python train.py --norm_eps=1e-05 --rope_base=10000.0 --rope_fraction=0.25 --qk_norm=false --parallel_block=true --init_std_o=0.0471 --decay_fraction=1.0 --final_lr_fraction=0.0 --steps=4229 --dataset="wikipedia_en"
Each number is 500 + 25 x the weight over its row's rms, rounded and kept within 0 to 999. Layers, rows and columns count from 0. Numbers have three digits each. The size before them is the row's rms in percent of the matrix's.

# layer 10 attention key, 256x256, rms 0.0378, rows 240-255, columns 0-127
109:524444455489453483497448495502509483514508517560488488507523514553502509418510484507438514503465510517543511503498541531537505469532525492514447497466530473497508496483495511524527519476488496492466458502503505463500490519542481496504475462491501486494502508513480527482527480489494532489488553483507456499507492550467485496537534487521542481534467486514517478532513539524462519488459
116:497499508469468486502512514431500475513458515455535489466495548480561503513471486493543458493455502509531511521503504471501509529489471527486497495477478519504555485540516490470420483549479532536510462529497476494494494498536502549501475506529484482496496510529508509504528493471498466525483461462531527487498547494505467508514467497502479455517509502481545471449476514496529509516455
114:569497525526484499464508500522506471474497526509511526468487487518534502528492475479463509531475460487469491502522508548503514500492547493506493541503487474545489488510495512480520512498509462460512484548493463515507481464550524506463510444501523529554520496498507512476502514490523512500519517538450511505538520520565488483515497529486520468470430473544522532543508518480478508509465
117:509496489478488492508514486560522493523481499502524556475510509494477484505475462513513511526514511493469499527501487499538477517551464482514525442517475509527505515454487524528458495521530472496492454507541498531474529520521523522529444442482476504466487499540552492492459566470481503480525469518507514466505513525483504481529499519501484518507488484527515498456479477500532480503523
116:509494480506535459470515522507481431492489491505519561520478483527470485504529470484494510492496493453508484529512476512510519479473474469482511463503465507466483516513459514474469502492519465524506493530475494529544479502469513503507498460460524573511511481502500527517503510529522486484474505529490492531515526505482457489431452493509498521476486461483535496535506523487525499526490
113:497481503512517508496469472529468517526508470507495485512477556474549524560526479492476529502462463469485493483518510506517484470488418502479526497510497504506470485463477483468535531500478478506520526500508585497486533540501498495501485498524488553526525442501510486494505526520503482470496482467511537520485519499491464500468513515506519523527486539495496480475484546488486501460480
112:512510524447484512535512469495548509500511546522536496513438514510507506489444505507485535530497480494545481476555485521469507462499540539526498488492471494496490535503481535478494506512513515515486523501476481485526509496511534528528518582492502515485543508511496507516506490509496467523549462481551504492488495483494506476432517487527493484527483488474484522508547450493462485473513
115:475476509539452514458539486485517528545486501529495560525512473525463499506537523505482530522519519499480466516467481518530512496503508439510513493484482516489499523482506497478448465588508509490478536481498501515481513534498520500506494529471530498527506501496477464560519484492491526482488478477486541526541520486483498484519525521500492511467448491488488492516546426510518472500491
111:513516516534491475492496528433527535541476536517469520502490461512516516495512505507477529522515483509562481524451487485498520478525514462506487499514546528501496488484514500504467494526532503531548481468495550506504507536504496495489502463535500506507486483538474483440473499502509498501490498512484502530466527504478520492498504521484495523487510508493421520491463514487526521475507
112:520488491491526490496496512467462457522533517503493501513494481548499487537502503472536538504472517522477467487475475520512477508487476519501517548482485487509482465531488469492510524509485518503533515511483506473510504481513499490486515507566525500501504494501522476461551505476457504433451465502449501512524515476533511464492481507504502476502500514493518486472488520468512513492516
113:519491530442502483480461511540486522471503529493484524518474455493484481501527481485502481510458506522511528514521487490514467490462498515484538499493516515505546436511519481477514451474506519534519520483533531519513492515505550508495504509505461496505477459480539501498516466489496471491490523459492514468544494449519460513480541485496495535520515496515499553540484496489462498475532
108:490512492460471498488473448416445475509489500539516501506529521508520512505507500449495518538490512462497493510527500517498461483543532431515504468488505512491488529531508486522501489500447556500471476485495471541497496511493481522517512432535482555507505530515532496497500496510481470522514515481530492497522479503518508494512545483509521467532514505496486525514456510510493512460505
115:521482528489491459569525505506513552495505509506492514519470498496493459433523474488467494542515524509481521494468464467516506438501508519468496485524550488512468505448456518509501502505531501508507476486489498493515517495514504489512570504467542486526543455518491502544525503487488503497484512536465495511548457494545507509475499503531525500504494464528460510492505476514492518539493
118:486473516476510575518499551470516497503472481479466508567461493531491539495525498493485472483512511472484493490470499524483525502501485505529478535555554516465487473515488511541489508527459530534537465492449500494522533505533470489481511465484514524472542455534516491463502458545513494496487517500514498560509447492555499524518538527516498496492526502523490507481505495479466521493540
116:490460469522495507537494561477552480529481486470512468496493499535547490515521518587467499452549480552506511530470519497483496521487495513471488447501519556534499522526518469504487513538496496456472504488521486513484525480529526514465496476535513483503530521494511550520520520493516538512489493475503480499479527486473497501459499462478473481469482451450521521476512509519509466462515
118:530493492529515533483497472531476500474528568506516472492498473497523491479513485487445467558497468520504511507488519521493511513514472525501484520467470493509523446488481520510568505500498496463503474469517506517472523523497522471480491502542551447524501517537518515471427528496504481508500488540494489484516518528517457504547510498490462446499488470519545462468525487512514472528526
# layer 10 attention query, 256x256, rms 0.0379, rows 241-255, columns 0-127
116:515526487451478505535531489475503510522520497519588516518552513455531502521497520484506475495465511505493507439512546535454478536457497484505511527460490507517535534528516538511504487507478477506514493531514492510495509511488530569509507480499484488504540510486470536485496519460486450510475498510513466475477476498518504463501482446510492443474512466458508464488484510486478509505490
112:535519527496526480475493502525520465505496547478528475509527491473523526483494509457524450512494447469522492488521509545532535476494477502467538522506519499526460476496468530493473562464491497470553532536469448477508507453486527521470523493526455461522469472517506496474553508515505537507543465541490509476506460520512511494438515488485502473469440494514541531489488513511505511502484
116:518527509502515503519471498510502537486500542495460502505529488500488515529509498479480509466489486521505495532480456531524473562470483526471534459512460503522486529468502523474494498528511522501461473499512468474431525489550466482579488505523501493470458490497475517484455513499468491427508512498467462494507495451527534555499452447491504523445522486502526475468497483450455505478498
116:479481492487462522488499520533509501508548500460551461510527447455548492490557491518498513493469500479536522493486508454525494475505489456450491552509514466490485536472484516518484512516472506501523475520508491492497475474505470526464497455499537471540525497518478495510524538502512502483482481486507517525520515528477498499447512506487511558485489463508535545516512492484542492517487
116:471469511527516536481503545520489499538503458469451512521518506480488497492526525521449551503473500485455482493538513508510445521506473542516502543451492533520542547499512519484554502505496484507514487505521527486496518494512485508484493498526470497493482525516486500518536511483500512454538516499450509519518472504448471492494504475510488490506444531541452517458514500469513510485480
113:550488512511462478513467482462507491518493557475517495533502516518532531549496474535485496463535526480519513467520472503492488501509487505493499465470484458507503501522493515514473502527435494484511479513514538474520500494449510505511518530479485514516479519454522479470542526549498502541514456497480506528517465503511481438504517461530485480506512561496532519530475493453501520532494
114:543478503540483553444524515497496500502498547500485497480484497519521447511507514498477508491425460502521499539532515490495492492485501465496453503531487493493483517490504481507486471564529494517508508499511419501490491529458437497544497492486498522529477533549479495520467495500498468504502487461465486515518523516496515497514533507508487494492512552487518517469539484519506471549497
107:486538487526493470482503492451524482531482504503512544515468477495494499483483519484483493502498513486560496501517523491527524474532490528470526493469522527466487470478495484478482513542519454519468496457510532440498526518517469495494503537537518476506518493548449516482467488510497462520504511499539461528517483508473527475509519523517508497538532478487454502547466509503487471458453
112:473542522498501497478521499528496484546518491500485498492459453555508483492528512493496474510480520496515533484521467474448482488466506517501505508475496518534485477486480521484491515459487500503479533524503532512525531494499499540488504453496506487475519501499501526508476538500509496449485447537482503515527471482512503462512470512535472495485503507539497576474526516511502436510547
112:541514511478494530485525467505535513476498510531517488527521496479527479504501475503484506518491461527532488509491521431475545502489492470467460543526502529531499512481492525526488497477512507491470502486485493468529528468468524497527525504499514533501511514501516488469517465522517490526470543479456489531510486500547446507531522405525477485485510537521430499509514479491455518472534
107:478483523489526536503487472453438511513478499504483503542488491516495512506498501530560542491468499479505473525489477530474469471531474473477502462437434478502517496520492434500529501519454461491536509491467459484480521471472484510518540482475527513480524486530537494512464497500467508490512486522487514518492459525520516486482516435553491519529536476522490479484468500534477534483486
120:515542486470513459548507508518470484485501492507488522509468513510511474462515487487496479481498488461458487514518473463527501516459504498478481521512542523504472497489474483478486489488529525479510459489507477449492479491508513481529534550536506509475501514526509496514498507534461498493538478513520467523564480537529484457507507502494529511549535477486507484487512463467489510517500
115:481482507498501558565485577533489488503549472503502479498498479480473517481517506543520481468518511481486481482558522525463471527495527519516479471527524509479505497501475471498463456527468519511508461509491492490514503534499483456495526474498451513468537521487536483490547484533478524510531555490512485530499515506525505522530453488501484492461511481476512494494509460504511462484487
115:506481501487524471491475568484522524492503536510467512513477500507548472539470465490525468446498503530543511466503478500510473497481518530491492490489484563472481482490556469539522493505516515505474477507548517556476482508537478525492496464515526469534532535499475516519503501510533523477479534510450496460476495531500520510471504454492490444491478504484461483472480515545459505475526
115:570507517510497559546520467529484463491517520487512509517525464512494511508497465471535508530534472477495505514514526510499485529508478495503481536491523512506480470498534538471534523482481516462506497501485479510475532490499507438469443503529488477537465498473490474528453522532460494491517473493468507455453519513517507511485444505516459512494503468481479517478501542511521518476548
# layer 10 attention value, 256x256, rms 0.038, rows 128-166, columns 0-127
114:486467497546505517482561497483518525458520506543479508519458510468480531466505465481489517489510477520463496540534520533508540447525498483501491476471468487489448478476525500523485514519500525498488507524488489495477455525494514484490472514504509493509496518464483508533486457492472482519492515468501473475462498492513499518509504530495465513495548542409455468526487503543496465508473
108:527460521478515503496495492484532448504534500519502554498519493528487474539491488550514493501543433560476498498508487483517486510472537498485486463535518443487472532542477441502488499513465522499496478479499509510503537473500465512527496524468497499526484464483449476476510526456548485463492498490496533509507531532515518521533497496530531508499501500505527538469525540472488500486484
106:508536490460408474498492534520506467486542473508499518487508497493511526466520467512496488508496474477505426507488456498484479504486514473498477535467512492513485489556507527484482522481517493461494554502489485453462519473520489502520523520535463496509480497508469495505520504525536503515502521518521494501499529447496494515533526497475588534505478476461483507502497515535528458545470
101:467504478485487494485520529454486493472486513479521545459473460479491497519538507466505499486464475515515535551513512501484470522511460516481491497490510498462468468519434544462504522459471480440501514460537496509445459486435518523523460530545514511458516476500504502531488514512517473518505525480500490508474488475514484491522489534493485486487529478486482555531508479517484526479541
110:487482462500514488503495524498524480485485459474467470539461499473481522519523520505483509496502492539485499536527512501523545522529556513502530509464497481522528508527446501462499548483493533532539504509509517518490507467458494501499488489520517478486477480503461518478472510504547476500509496477487461501525543466502474455502491465440496508528479511499536509507501541520485511453514
103:445492497487469458516487533487507468479481491493495480481499498518504520533507476529479511502521448549501486447527495541505533527512528513500506521525510480482513491488505514509526524511457480509555494497491476511520508525463494548461493498483516533522464496479532473533503474467462513510464528474549497490524497496484524500462528470479468464533465488562546535496443548533476492557472
104:447510457487470498520486522528502466473507532513514467502528524486518536521517485524525488505506494494438469521509439475513511517529530527519466480501543562485553494499496512503481496513491510461482527468509568534510478509567443548505512527521497475475514470541499528491511493474465503532476531515500536487491494497517461521504517522492514485525477539494478491486496478469480510548512
102:483514488530492484509573519470491496499539496514534517503544503500522490541518472517451452495522506460458543503467516497527490497480505484504510495516488480474496491516516444528466511481515540446495538515472485509496489503496444490465486478491489488510492486499491535492480534440479508509509491490511478477474507529517474506477496499508521506555443512466477522520514522475502516483528
110:477501502508492487474478518506471552539427496523499495498515490501497441490464481480555515491507504522484512469479448491482519533454491546480505511533486518517514486531494536482543513484543542518444544490466531532528492546483488509504459477479498487540501424514517524513509502505491500497494493506526503517478504490511452514499506509479473488466521483521497567514474455499511490539484
109:467507478518487498459485495507501524455516494506501513525506475563502501505459484443472503519508522528499451563490456480495523484511523523485494467530529492558482530487498504511500468464514492543517493499523501502484493503487501490479532480499516474466559468485547510499484490476561497514453503492519491502460530494498493537510539542489483501480471463530530458492519529513531502501491
104:566489488498461495486528515511494522509511497494477527501482500507496577508532498538474518493500504504491519525477492527503484524475487489465475476500510511471527499522478539489537518488456526499429500446529476482503534531517466472469488504475461489485512534483490467499521516473507472506497471510487514493497494517484483544488481499483499510520474507555480512481479504547510542530477
100:463514475524486517559489529497478494491485494456475509527519466486531474479501471516538496557504517470537477514520431511453517518498499478495511533498501522462472512492489485470516525485496481473506551481509476495452454517450512493491522516519508466504496508467463535507511490507523551464546489468493504502487546487516473504486523509474524510474512509518498497561451476450504492516466
102:537497521477403489486475504516556479476540495485501521472480527474512557462500513515532521499481523482480503491463490529473481458526534509485504514510516483483525473499527468513462484468490465447513451493505514465486492485522478496485489503471559478501510512537450526529515506503499438481484450515484452504466529509456501499479506487468550519516512488482518510518502493521521499509503
108:535478481515480520517475482517512527464519508448494489539548509477516475534517548440517456499496493474520462510502553513426493490548521462532519534468513510481507515451498512522526529482477491519492515500519466536542453499517479520478509477487506483527477469500505448543531494503506500466430508500497529482472485492503498505524468513498504493537518501480495497501488470525523504508500
100:503482516441532545496538461498506536497495507477507493509515513465486513489494505482516548524497495494494514497508460548485493495477487503511528506537494481471506533518558528531481496510542484525501498463480500517524494503520493515493487481494459488479515556527506497508433454517478480483469471526501473515538496532486462498461517511478489522518499487536474528478502512503511545476547
109:532511435482527544462505547553489502531497484514523472534489479505489537481477491480536507531511501492485468513484508509510520473527501509449492525455519483539496509535510519497468507482482531483481529495456507502463492501476527498522513490495500546533460462520502533512457508463528508516489452497557471520520457464491481469522478503484485477513526502474542474506557548476459488500488
106:466470556493510476495495476502508465517525508517465459488496539519539495488513521497495488476516528519470476491500469512526534509499492470457514483530504519499523488538502501532478478512505533477480480464484464587500491486487486490479516513485478516479500461497491472521476492475485514521531457521499485463505503498472483540488488462490532458504504477502458509482530515497466489491530
105:496457490535516476487495531524483533492449503497506480481467458470496528519466522505500514514493489495444508505497471513505507503524490493448504505516496422466505546508493521422552522454459528535476495481514505486452507510520515500521510536511521451515482521528474482516549525529474492525529484523528478498484480488508533456495487553488521514483520500486526460474531505533442505514482
104:510490477498507499502477517476546484520505483503489477474508518539498500486477504467518518526523519474486510506495519474507472465519529520446462511478530437531507505481518528523464553515483486531501476492490515485480518513522455489542489508512484527481489472488470511548499492485487531466468476522495478516473472540526472472520479479501472488515535495535455457541506530475531541463455
102:502509538513554498512495507517500521512506512498534483499523478526502493571480420478485513489533532532495469496470489482522511528537505503492487511518504476482467496487513494481506489468481458434472509521444512504482505518485499511528505499511484444536541479512502529582504493492504461480486499505527492502490511513448553487503518484509506513440530519500557529493512506493516480485532
114:456473514473473502489521497456482502500531477474495508494527475503498511531500523493531522492482500489467513453479461495489512501477567503492520544500488528522489497486489536486508484518515528533475532483519468519514489502485514556496498516506461485477546499503478524474510494473533500494486510464504485508512509453482473499477525467540478521490483467524461504487546496471524502532500
112:524505504503488562531502501496503501522512483478498512511481479468490555464530436505474495499476507472515513496487536549498538515528473496501538475552490528466484477507501510472512496510476531470515508465494479503459498464502504517513495510514475490574508518512535474510538493453520506504477450499509504517518489486510436514515479534547540492506523442527528525495448522480455534488526
096:540472468520446503516483490503448530522514450526481494482475523493427528493549472492509500517449486490524492490531492475521485520490498496508478534498504559549455485490485508495541472494528499462508529502462496514508539528516521533508485508444537480515457511506528476480507490496532510465533522546490489485522502492553521484485484494490499491476510435519456494491501484496464490491511
104:540457500458496486515510482475510509503481469504499474473529519491526536467456493495477502480510506511472533497518505455483451541517506479497464499510499514530494459455477524498515521458502515447498499524472527482484512535517489552483511474514491516479494465555518493472534462504497504467533501489515486491528535534495502458458534494459551497494479497511474510519535501469529561496486
109:458492454474445516454499495465485489517503524514509511494498456492539515497486467501480460530512498499533512454503499570462473506548480481536521494490459503494475519458512467534487453460489511472508546515493535525540522525550532481484496481485486481468502504485504475532516539509540510547481506490500526496514512500477512525499484489499492502479505489466523529537503492466519466465502
108:569476481508496487507473518463481484467531510513442526537499494506500491511526527495488474503481511522534481514493526500512484504505517467441486475515498515512484504493468517534498511504486490494455507519527436478507512485479467487460492484508508462468541492510522564466540569462509519491561490446497510515489481478537490481506527493476520526508543463518530532498442508492495544538493
107:481506503487509543503505501517482471474534490525509467525540461520514548506484493502512458509543479530527504499492481528543473500512528522478481526458457439503556530501478465444483508541517466466535468520522491470470500520509509498469531516481516498494524555483479560508466480491512514445471463502522512536509483510510527502501480496495561494516486494521478504502447456565508477484497
111:493510509479505486500472515521458529522556490481532532493484514485530513507501502458519516469535493495536487438495523508473478492532527488495466469518520511485494446562503495484500487491470461473530516477486517499502499499483514495547477480509477528500535515514526445497509539490485479513499521456456489491481482527472500473520486474514485512562497470540495497531530505520512495558460
100:500507516500508516488488510442510487512492490522500522497519500497526507475501478515465478476526524476450503462532473501521506482512537492486511509450474530512523465521528507529487504503480502486557509509505472472488491499463460507527474503478536507531477496503476563476532514500517451459486518534518566553543465472461508565499502537478470529509545518501488489474508464533438511493483
094:478521496503510496521505513488531513483493519520551444503500470499520520500544476513519475504498529500541473498491493536465480480491490480473531478527482482489494506527488561453524489484486552481487457499482555490498484515511484511495477491555511515517492478511512478525499541464530509483502548520441483546477500528442463491529558448517524523500488525523486523503488500493537510483446
116:513487493478473502497483481484533461498470503523500510487526479522510532512457448475534495517533483455559425494507450526479494432473487483555535517536527537528531535498493482487508534499504539490511507471514531468487521495526544468466480520519506488503477480517516509495486544550496511488518467507541505474527508505518509471505513507513468461519514511446492511517516520534514504510485
110:509509511497518520473519508499475523516564530529475499436504506447492537518519516488480503455490524554496499509505487505534486458469551511518492515475507556535458519526497484516500477530511532479449517526472475480487528495494496500474477467505514470530472501545487453517501530517480468547517512466524532540439495471504504478502461489511503504528470462526491516522484508503537540500484
111:553493529527485483509477478484510485538506533494528507504496509491476454522553488502523494542506517465540489513544478480527529526498494542512506508521530528534482500459567535488487488456488558535465486457498534486508486488497513490441520486503533479520523564474495475494471458460498564511508541502467476482510512514490478470486526486479492509529545495490500543532448518492471486520495
107:512477469507449516527520527478515493495512536495518517532488488536486465532533498468488529499490530487490502508455481507476525522531495506545497511510493547475546498512543482470498541466474440523536500504458493517509475476497475490490498491512481481497505489443511508531477513481469472522540508489523514473513547515486501489503496478521493487463485488477502529515478510512495464468513
113:488514494507488516491503513548525457508462536540459484476520486467532479469525500529547459494495486512495492504510526508531519533509474519480495502476480484491517500453489545520480493502483520512516499502460526479506490498491530485519549540473484454549510494524532484527472471476493473485538502487503482527506492493490485523513525460481467448489477536499494509531505514476548473482503
105:477484499504502530516514505471506444504545528483454459471487528505476521527495502490463509474500486499515486502510487454510489565530537521508490512546502499479488519471520498470498475542513476508476496481488496500505486497524503506480499484522526530519460486488449495483500480499493489510464538472531497542472511540514463503468542447512515455497506484532507493499501501528456485488512
109:493543486528497478453509509515481533510505513509494474477491479533494488511480497494480472482493481460525473487546464482511480497479468512543547548514530455496526476533469490505447476525462490497492517494495504494477529488473513519484490498526475462470532504503485497511502512453491474536474508505495501517519548460482526500493528464486485488530523504482498463473468489453498496485485
103:493520476540510482495533501552505509496486493494505457494510509501490504509521502497512542503496482491494468464495487514489472536514548491517511484538510500501510508496498542474489567523512503492493506538498515475500478493479538500472485476507508560478516504511492482520516481481519494515466465546492556466469498526506497444462510510513480493442506491538523519459515499522560508508530
107:507464524508515490500485549498492492502507532488463476493497493494517477489464528494486505517499471545513498490543498494519518553490528500517529498474521462484516499466484462489491468519525489498438493475512492501518450473566530466543543482486531546515483486497483489498500517512516496494480535484517480462530494508473506539515512505467508495552517500491497532561520525508486519526493
# layer 10 attention output (transposed), 256x256, rms 0.0471, rows 128-166, columns 0-127
110:472513503457465470531420508517454549535503513470495495537560451516531514517499574483523450486513516508417460516492483508535533536459520505504526479494535514533531502491482501446530459485517493476492486483497468466504517461527496490505513507468495536482465512503536496529497567516502492458495494474508510506522509490478519522571468483504502477484506501526513510488493529514515522478539
107:471501498479476496468509532509488490516489509530533529478456492473486537489513505534524544516498542471479500503481499507476521534507478527533503486515515485528483460468498490556523494506515500451524535491503566498510460536455542491466483563487508487522510533534524509484487462507452513509467463520517459468536516493511466492501516512445524504503514477514462483527471479526508495532477
105:500532519502519518469487500538495510549458566517504485486493501507487512518493515506539525524467508517505524521470506491539497506529510549514498524447506484517465491468507448484567476472518483544498473479482522479487494537486488496480537512529508566440539483498457474488529480453461478527485493481487517505528460520514504451496493500524476487524484535491456478505496503505462549493532
099:514489485468476481505518459548505485511479488488461509513530533534487468487492503548478523562503508485472511479465534489488513482466497470539486517522509549491531482482483486468498451542512524540484525469519472529491500531522506473494550489480497516499527516469488523501483452490453511495503533476478526501504511480517488517480506508507478488468453495477493531501500497499533481494526
108:514515508516532458499492481483509471518506511493492497442519485495505522509457503487534498518499505518504471501503507501487531482469494501514482482523493473477524473478523494502522446514496511514457523498490480511528498522477491544467476522445504520499522490510565503506478488457460498530454500446506523468493465519494504534501501500557536554435522505482498487498530488498521508544497
102:558516498553484484496487446487508538480493524513492528530512517485531506502516498517509512512468529461515509517509506469513443510486476513468514491472453538477529514525525475454447512512525493481492518483452524474472526466462493443495502496491498507526550548464497506472510520496474506480529488497495472511483490538487480486594485522458526500476508507470456502523492458457552494535471
101:502489514510522472515544537471470511514484494503464487476498545484486508474485502520462501508512492500537527470494541509509483470512533490473507531483470474470482502496501519512507459502507527506463473483479488453522453527483525471503517552502543546477496491537463489508528478469490520517518506506465459524556512509515495497492498510537505530535480459521505510554494480506476465454498
101:481486492486494509528466547491506510483490442485513511535434523510520539481453491494523505517492464506527512513503519515495477490466499522525479507501544497507512488473484502529533501521522518471541544495464480475536464493508571484470499500492550521503490476497491478515496493519515515517502489472524520513508512551527498505536523483497506514487506485550585475474551480487565483524517
109:518478481499502522471482502449480477550463456507518497485501491524479510503518517510469520477530516502471513494491533511490469484506474493489505496506510521504504514525524502524456495482510413534508503496524474509491492476472508434459480470505509554508516514484514510499469474475499540511509479503479459475494504500456547496487519487509569541508476524484535505478514521502488505493532
110:484490520486523510482490494527441480500503500560526506479518504505508489502499484523516499502441442474508553488529506495495465479482499468525491499428491524460490513494499474472486500497477511472532481484522495544512492512509509468506507475489463529511497531460502500500543514496439513516544521493514500480542510488492530501466456516542506521455473490544504544504455516489479504482472
103:429476504502516546494498509478516478501499489537538479511503531515503471489471488492504505530522550523518497499480531477461503482465511511480518529509531487456495528456503449447502458514529503510510500479491491485587544549421512524536522505527478524493488502521473488509487512544491518499475486477514502509503511487493481469497503491477513486474539483486490489539547473460495532459504
097:569496506524489498491494456542486498480476502474513503459515516549511471504501539481465508512495491518535465496498542518530493540505462481497494519477450481487492470513493496461505424555505522490507459526505506529504510517492479526521528467457492509466498514478517498512481480502464480539482483483507487499495496538513536468538504434490483500488483514522472503510505556487497478539541
100:446557491516521481475544489448511554481483460516518499503523463466499484506470477521527484561497465520505458535519499510464515537512480484488513517494506530538499484520480502502542513519521535536459539521470480493505535521459507522530456508486494583497498469494511502499520498487499485518466518472499522494531521492510459498498523525513464505519528489499446470491446539479483526496518
104:489488558502510510472508505399494464527493534499468527499500493494514473481508444498494469510529504519489514495476473528499493488491509557469541488491508488570476461494492538501483527487523520508483515546549478507507528528517512496538517528517474508484499498498501533507493531490477523486497505449509533494532474536481523473525537519489490499464517498503494474483496488522468440472489
098:525528512537519458502523507462490490420505468505497434487549511532490517463513523478498503454513519511503495479506520462504456508521492492496461463475510490528468525529489501482505510552460488446507486537501508469485487508473488515503496488524518485499506480493507493533491497463553529450541486522481549548464515486509482503474497457468497490480513454501506448492486493511486463514465
107:506473550479506502555459504507548479456497526480529503488490444495479535480523488488493451470489507475561494517511500504473501491534501482525496485522486507492466492504548477480513460474558463512495501475479529468535499445519458520481496529503498543524530488518486484512506456489474483483508528486495523486499525506530520507494442476485500518489493528548525514499477462448494488517495
104:518501469509493529508508527497511532474523459507516485496510472532480521492500494478512541536485489498540530529461478485487456465515471493482493543464486486534500498493457522455507508494534451503482525491539506468555475451536501498502524525538517491543486495528504505478508497526529475524506506468474485503478486511483526501511508533516536485541505519523496473512520506512486530536500
101:513558530496464525501469465487538514527516513509471533494548471531515516522489483520501469482483468477517464569457513468489510502494531504514467499502480504491512500494529495553502517535533469503496538516467477516512483495503472514494472526499501522486525464511471520498494465503470487504485485485497465498469532495463520508501505503493477503483511467525498521566477520515493536506508
101:495507524566491477478495468519528479522514467504528534493484482499528495507525519519476486507481468467477470478479525520484499480520459506491579506515481575505461489510502476482502454446500539479475516516526506527510513489491523510482483514474538520502503505534432496495506496523484468477495514524519517533535540437466562519471488525480481489526484534480519490479500483480521498514509
100:511531494541454546510498469453488481510440535503500500514510539499472490494489487548492488474454492464498553546530520527529508462498507493516494481504519505536485496523545494566434486513517485527472523483509537464509467480483528509509477511486537549463499515486493505459497480460527489531481520507497468525494491485480509505498489501516491459517493465534495530468471515485508472547460
111:513519527540524499505493556504511514466481538476540541497493503525503479514485521527486488551534500484521530481501501489471478443458434432520436494480483514500493534495457507489503508491521477474530529494469475452516541494479518432505492476482526490511499462503511493557501501505481512514511490513477516477495470513483521490488495496517473554520486502524524511497483497508484512488483
109:513479479511498456509509476511532491485512484543512499511539498507556482522463539492498542525508528496514512549484503480530513474509528479529480440505478477499512542531480532467509473508521491461492490488499504518498502527465497506461509474485502540463529485500483483473489442550554504492538505485500493548493502515541526460463499506529484501481487491505462463519511509506514467525508
094:501456496516498528496462475502554483502531527532524507468490547497537528487505530516524456499549534525504499485495503557441498497505522520508523497472489464496527520502454471503472503482463469515498510496470480501525483534485495486489522484541501507475532473492483543504474493523484506506505552540462485548485536481471482508491538541521533529486470578484501481500480511519499471506510
100:452499495529494527563541491482542454502496453468518534559498516456525514522503536511487522506500531492480526473502492565507516482473470487515517498516498524466505534492500474542521482509482511503488504504465497437475476485461504541499451523514489509509500478484520528543499513506479487529509507511497524516484499529499513520518502533486464470468498515495526516497478500513544483461488
107:518506547491551491520459501483465511492469504546513498534458497489495496481513524502481511480525492502517489528508482467498484504490525537556470482496497488493532517536514525500454478564483507524549549459526479517494500516492490523555506475503493484507505496486479513499505514527483481471497423511554516522485503486500437489504529486545483528477519522525453514496516544520498510528511
104:458523515474520517456489475518522480507496492490501516529495447486486513468493466560489517498497507505507533471491488454485511512475486505490521523465460502478480488487485418503512507549522499489496507446455487540567491524497488502488499488500511479513497517490557445517452502494508522518456516529495496462495528512486484461508470506475500436483471533520522531495517474480481451456519
108:540495501507536457489544521551515521538470504512480477475488513481516516519488489513478530439512478492487496518527518493495442489518480496505486484484524542541512487474514520479516518480485506489469458491482491498495471478469478504471519511513500505483469470536520460503560525527487471521488517490513515490473478457521488543486474471540522523475519537515495530530490488495488536496527
113:501491510517485534485495471515535496522493509528492491477494530482503485531469453523485523522459480476480533493514500468507479430512478500493482528535481492465521547457469526510521497499537505478529432481501527485509550489485464489516540474527502513516475500520483526527474487473494514449520489482486514532530508487465540522490502475534443512462514453465489528478479444568514513498496
099:516480496494503460437491490503506498541494502494505524480533489486483490463501481479488484541510526484502534492478526534516495511503470561485465479504512543475467520505510513489510505536477482509443496479540511517494510475513527483516493455449498485512502474524513448528491533507511527555482500493494480471490529480519501520503514489500525522554503512500481498525495508481505522438482
094:559507530501483525508520491505468506482507532495487557493532535489473474480486479499499541476499485517491536515481477476502454523557498508497539472532491505506508485477528485494496503500449525489498506504483511474447530490472523490475497500530514493508473482423542508480495503486487543536484459464533507451479532516508497486501460497528502487466467509521486500481509526533515454472556
117:489482541498506476498538509516502490521520536524517491533443453469539486481515539519508460542525498530484493544485538545485482555519509490523471528498474501449510478476506476489473463481466503507544482512506481496449468518487526523476531516456474580507499487518515528469505475544485505477476481561491513506451483491489474508507517485494487528484519496495493459472486473488470507505535
113:467511509460482487463482492491435460488439496523500518548465522508503514548479497503525502528562502495478499499507536494513544529530431519515510473529528466490520541517483504545528520499518495441511530518502490520538494549487534533526536468499509503495502515478466532486467513498494489503535541492518495479502500508507488534497501490525488493473492553510551492467511504520478485496505
109:522509507485491455501470480486472538505502534510516483502490472509535481475515482486478489533470467513482523473461456523524490493542467497529549472495449496454493475508488438475511479506474484464515517510500452522532528468524527500535545551479515495480503486501478492474543532528509517456502496563471489483478471512507521481529495563503492475453534481469537434505524541493510475495515
105:525493503534478469508496447466473544494513479515502477468509560493467506481487521523509483483460461471518499531512491492483537493492524433509500477465501467465516511475481492544459497554526507560484512463513490487475493519527460517528496477499486524483494498517486552484501528473519503514470498511455522525489519520518509508530506487493503530531533509521521479484534512441515489506552
109:512496493469527537490474496478492533485515472485469494473455511468482464505497533499491524484501493486506525499510465522441500474490494498499509480539450507553477501561512478478506472469560480493495488474494503518523529488505446560508480514493563512489533469520472531509479503522511527518500516492509446493497466493499491521506503513506528488490482499494493517480502535508469505503547
107:513490508519491495478466497493463486502441486466525521500479491484527500453488495493524507535472466464472485495505479482495535472495494447488513482506500524474513509505505523471532506489505508531528487520479536504512506529482527449504498487518486509489513512515502521506509523522540486559548476490529504479515468504466485530503532540476542541506461539520446477466495505501518508528502
107:507527468483528488545460475491467496474493532525472516480518536480503478497524484523519469512464490533533533515483533465541514507513498513538497534503479548475474484520534550497526492491493489494486526529478532542523500498550503481491481522492530550541514530496504486512491495531537465475533474497503498481486458477496440488463541527477454514514515513495456489493545547489511518522498
100:468471535471497525511481527452502500522487533525537529473507462484517520503492478500497477505478507440456530544528525511503473477473514514521487436483512536492498500493550491508501486530457489532527503473466456522492496492527452479562515524546458511534511546501491507476524486520533516541492542556488498528471440519535519490511507454498504501469496501521482470496480487501501505474484
109:479531474440478512539464491505516507491473547520511491473506513519481491543495480503514532502535457503495478544541502466496505481527513530464512499487485518522472490514503490514509515491476500473516537472498478556468524548516481504519485459504495449488506511551525499524536520500527484474514477511523523483493511537503481470466470497502515506488498541474442514486466473551492462537505